From a checkpoint of a small transformer trained on Wikipedia.
Size: MLP 2304 squared ReLU, 90.1M parameters.
Architecture: RMSNorm before each block, rotary positions, no biases in attention or MLP, untied embeddings, paired heads, LayerScale.
Training: a variant of Muon for these matrices, 1033M tokens, 7882 steps.
Each number is 500 + 25 x the weight over its row's rms, rounded and kept within 0 to 999. Layers, rows and columns count from 0. Numbers have three digits each. The size before them is the row's rms in percent of the matrix's.

# layer 2 attention key, 768x768, rms 0.0756, rows 740-745, columns 512-767
099:507500494490505470465526550528492442458527484536496498519540487529502520542496531501544464484466451437492467565498523516530460497504550500514515541495537498501511514480518516517539533502490507486521520493492525495509519464475496490474472480497511484470522520489487511499475508498549510474521506540516517508519510503522500489497519487479513458492534500470498495499511483538483514524530508486521525491475488518511519553482517561506496490495517545498508476467493450493526498470529487477490485455481487482556447475510544475502503538475501503507501509502539540519535514496545509470516487521515503532488457517505518507474477461531497511499533513488487501495516493528479500516514493504511518489520478486527522454473542589524540490535492481505515448497546523494523548500487535
092:497538461482524493463530491473491496528499475448462465539498491532482511479492449510505541552494467477475546549532528498517471500494527494486502511474526498483500512524440531538511484559522512502495484519493490474507534510521512483508498531489446438497504497503505477514479505496527494556481510520487509504503526473494449496469508481481495490497500543457518491478458527528512509480496466540522548506477481505472510496530507508515481506476494493522473494520505452481447473489558469513534524483489526525444523476497508510524471501463452506500538487465530529488506451513565468544484437495467490521489547485525496478480539540484515489464534506512496493464468515484478562489493497501499509505538479524489526443490497506479496524527515511476549475494475548490509537463512498
098:445496518529483506485513514517498502472495505500501474483473489494531474470532513513508481513520523541501490507482462514490535532492474467479535479493509497526459504528495544495507498501523507472552533481491529506475505515478487516527472488520507500522558461478464478458489496525528538452447474503542503491478495504490402468466478498498543517513509498525487488481518520519488457477493478543472520528508506439485551539480493530535493487530512460515474506495545468510542475540518499530538459537529510494489501513519526495479514488521541486479518496481543489469508502493479518496491490511503518527509454513518511516487538517497528484487491538516517467500520530518489501486467511541511497551543517508491480460528466474540516466495503524497496500507469508436457490473501482
097:513581521456542510462489520471506477497470462484512500507477496504493483476480510498506525519486501514498493543501456509487494490542520494515503522515518512543482486494523542526504487555487501476470515537494526443480496512538499511530483498467468454511423516445464519515483505528476490491493513482466511470467491496505512468490561516480498482501506471457490541497492466518532546521481508491531511426496512458520551494495461512493533493503529534427501524488507495530543469511510512513508482501508488514463513472527519544518495498471546501497494509527439540488539525494546518507520453531489475468473513519480485502487509546528539508463513515514484476512508540489534545505540484522546486490488505490514538443494430485490472497488532475494464487501505500498498450485528510
094:514462483521499484534522523514504491540517513550538491484483497516502516462479466539516469472534492478496525533506533534490499533520492457503496499534507515454507468486517495477481486505495522463475515503469490509530492473515520505511477516513501493511469508498480480490476480514520516536505474478478513482488462506473491506478502514546491528532498463512512516506472513505519483526544450538511493527480529509535481521493494494509450461499470522490484485483484522519527568451487462474495453475487520518468489489422474515486483508514499485536473526516500487491496512487519497527498469491480465478468517513493535485520523490502506486482516513428489554525503468499508491545515469549448531462516505543498496524458518514463492491530522508445484483516460498514518483492500513
101:499460485500501490489490486481464496451486509441513490530510503522489495510476450505450532499487497558523489557492496523486492527516507512510551508472503507487438511470551539483576467465486476475448505491499503524532509464455455484514537514503515486488520505507484473482505493499568523499508505466494494519507480530499537529499524494509480482520515523506491484504547528513479538474516448484462449490515511516550481509457525511491491534513451492470485492499489515462501486516522478477519479482529465482503485476491476498524466539487465485510504497457510484516510450486532510471467456521465487511509543523491493486461522499479516498471490515489490485445479520490519518461465481538433459467509441485497560427506505493507517510525533522494549539472463501475470494500497493
# layer 2 attention query, 768x768, rms 0.0747, rows 741-745, columns 512-767
083:518451535483494486509542486490543488511531536510523500498482538510455515507446476517477491540521497555485493522448489515506513517479499465517528530482450479490482488529521485498481482493503462531486455426508487520527470474544519501491486486534521504509496475539506518498466504483519477465488516476475537489511513543510458467488481533517517506527492475520505530537492504450498506504437489517508462505510487507528488520477476499442500504504499520482557481533480490516509505500492549498476488518504478527535535517520541462523489480529465490481518500462523516514487487500451502488485511465524519503483477513508490508491499488488518483522517481480454501491493498501485469498482499480474501495498564543499529508490457509493460491523499508525488468497500500516499480480515492
095:513512527447496474505524513538494500504511500517489510480569499484488499516476431487492514481477475440458455486513533483450512455480479521521487498517507480474556500514474482487488489542511504521464529511487515520487499484510514511478511518519483449542472490495518500498507548488474510530491505480507508483445509491544526531478501503456490512487505463455501524504483516496541479483509529523514572510478525480492475484497487527494484537515498489469547498513490497492515503500501516489443523456530488506497464521484466467544497536525515459495500486517474524539475500474483478510521528489531488507483501503478481471513512516501499501538522519475491577481482510455490506493497543530476466491475490505491472473462477477467550506527503561529497506511494478525484549508458511
098:465503514542464520489510484484559512473531518518497493520501466502469516518473500539525524524507526481524510481445497442510472542477465501507531509474482446501491493518503485527505536492492490532522492453523445500482500465507495484544473506464505483494490519583508532475520484478496489513470494512499520473530510511498484522494521476492493507511481455493483463517539516493508534483477515504494471534490517494520495512537468478516484519453459490552416512441504511525463516518509495490512514478508488500567488515447491500494484500561459501516511524493572506496486518518477477524482538481519482474494498490485456501522499523475513489547502516486506480464539495507496517501487470504489554525489501486519495529498518528482500484528468506533545531512476489507471515448494521
086:480514467494519468526516476483557506490498448527500541461536533493476463494456469468476542492497557527451493472466484510545564519484496474488502487480502495477451549482485494536498490518499500551490546471535469533486507510474526499505502514484512527512525479496503536487488507500488440506500559503508500508528501476500524470530497460492494501447509543497455489456513464478480523500456525462473486503509492500485502488519499510492480519509508498476501535512503488461494475495475506463496516501478498471526544541557493516457489508497466497430530535481498539519506488496512463477490495524525493512458502486508528477515485504529497534481483530511471471517482539534505532471507495530517456505493522495493519496505506521493428530504496527494445469501493524488537507465499489
102:488521479508549522527480536462477524484533523532471516456486512486527450484539519489530511511476492468506521506475514521514544528476520488480491488522527538516467482524456486532448478528519502471470474492537504473458534475515505504485497511494543474483479515494516542455513560501471500464486493525516477556485548488508446507519491520461538484506535509529502516501478505524534485521514530497516550510483502528489507480499511523495464460512525520454557562510480497522482534466500495515482498500469530530461481547532503465470505484498490504493497454536470529523499483525493421519468527491520514502509504549497467456532519469475493538519481514467514531504499530515485496528528503501517483496475511509480480480549507555453493529456505511530504516494500535520533510516467503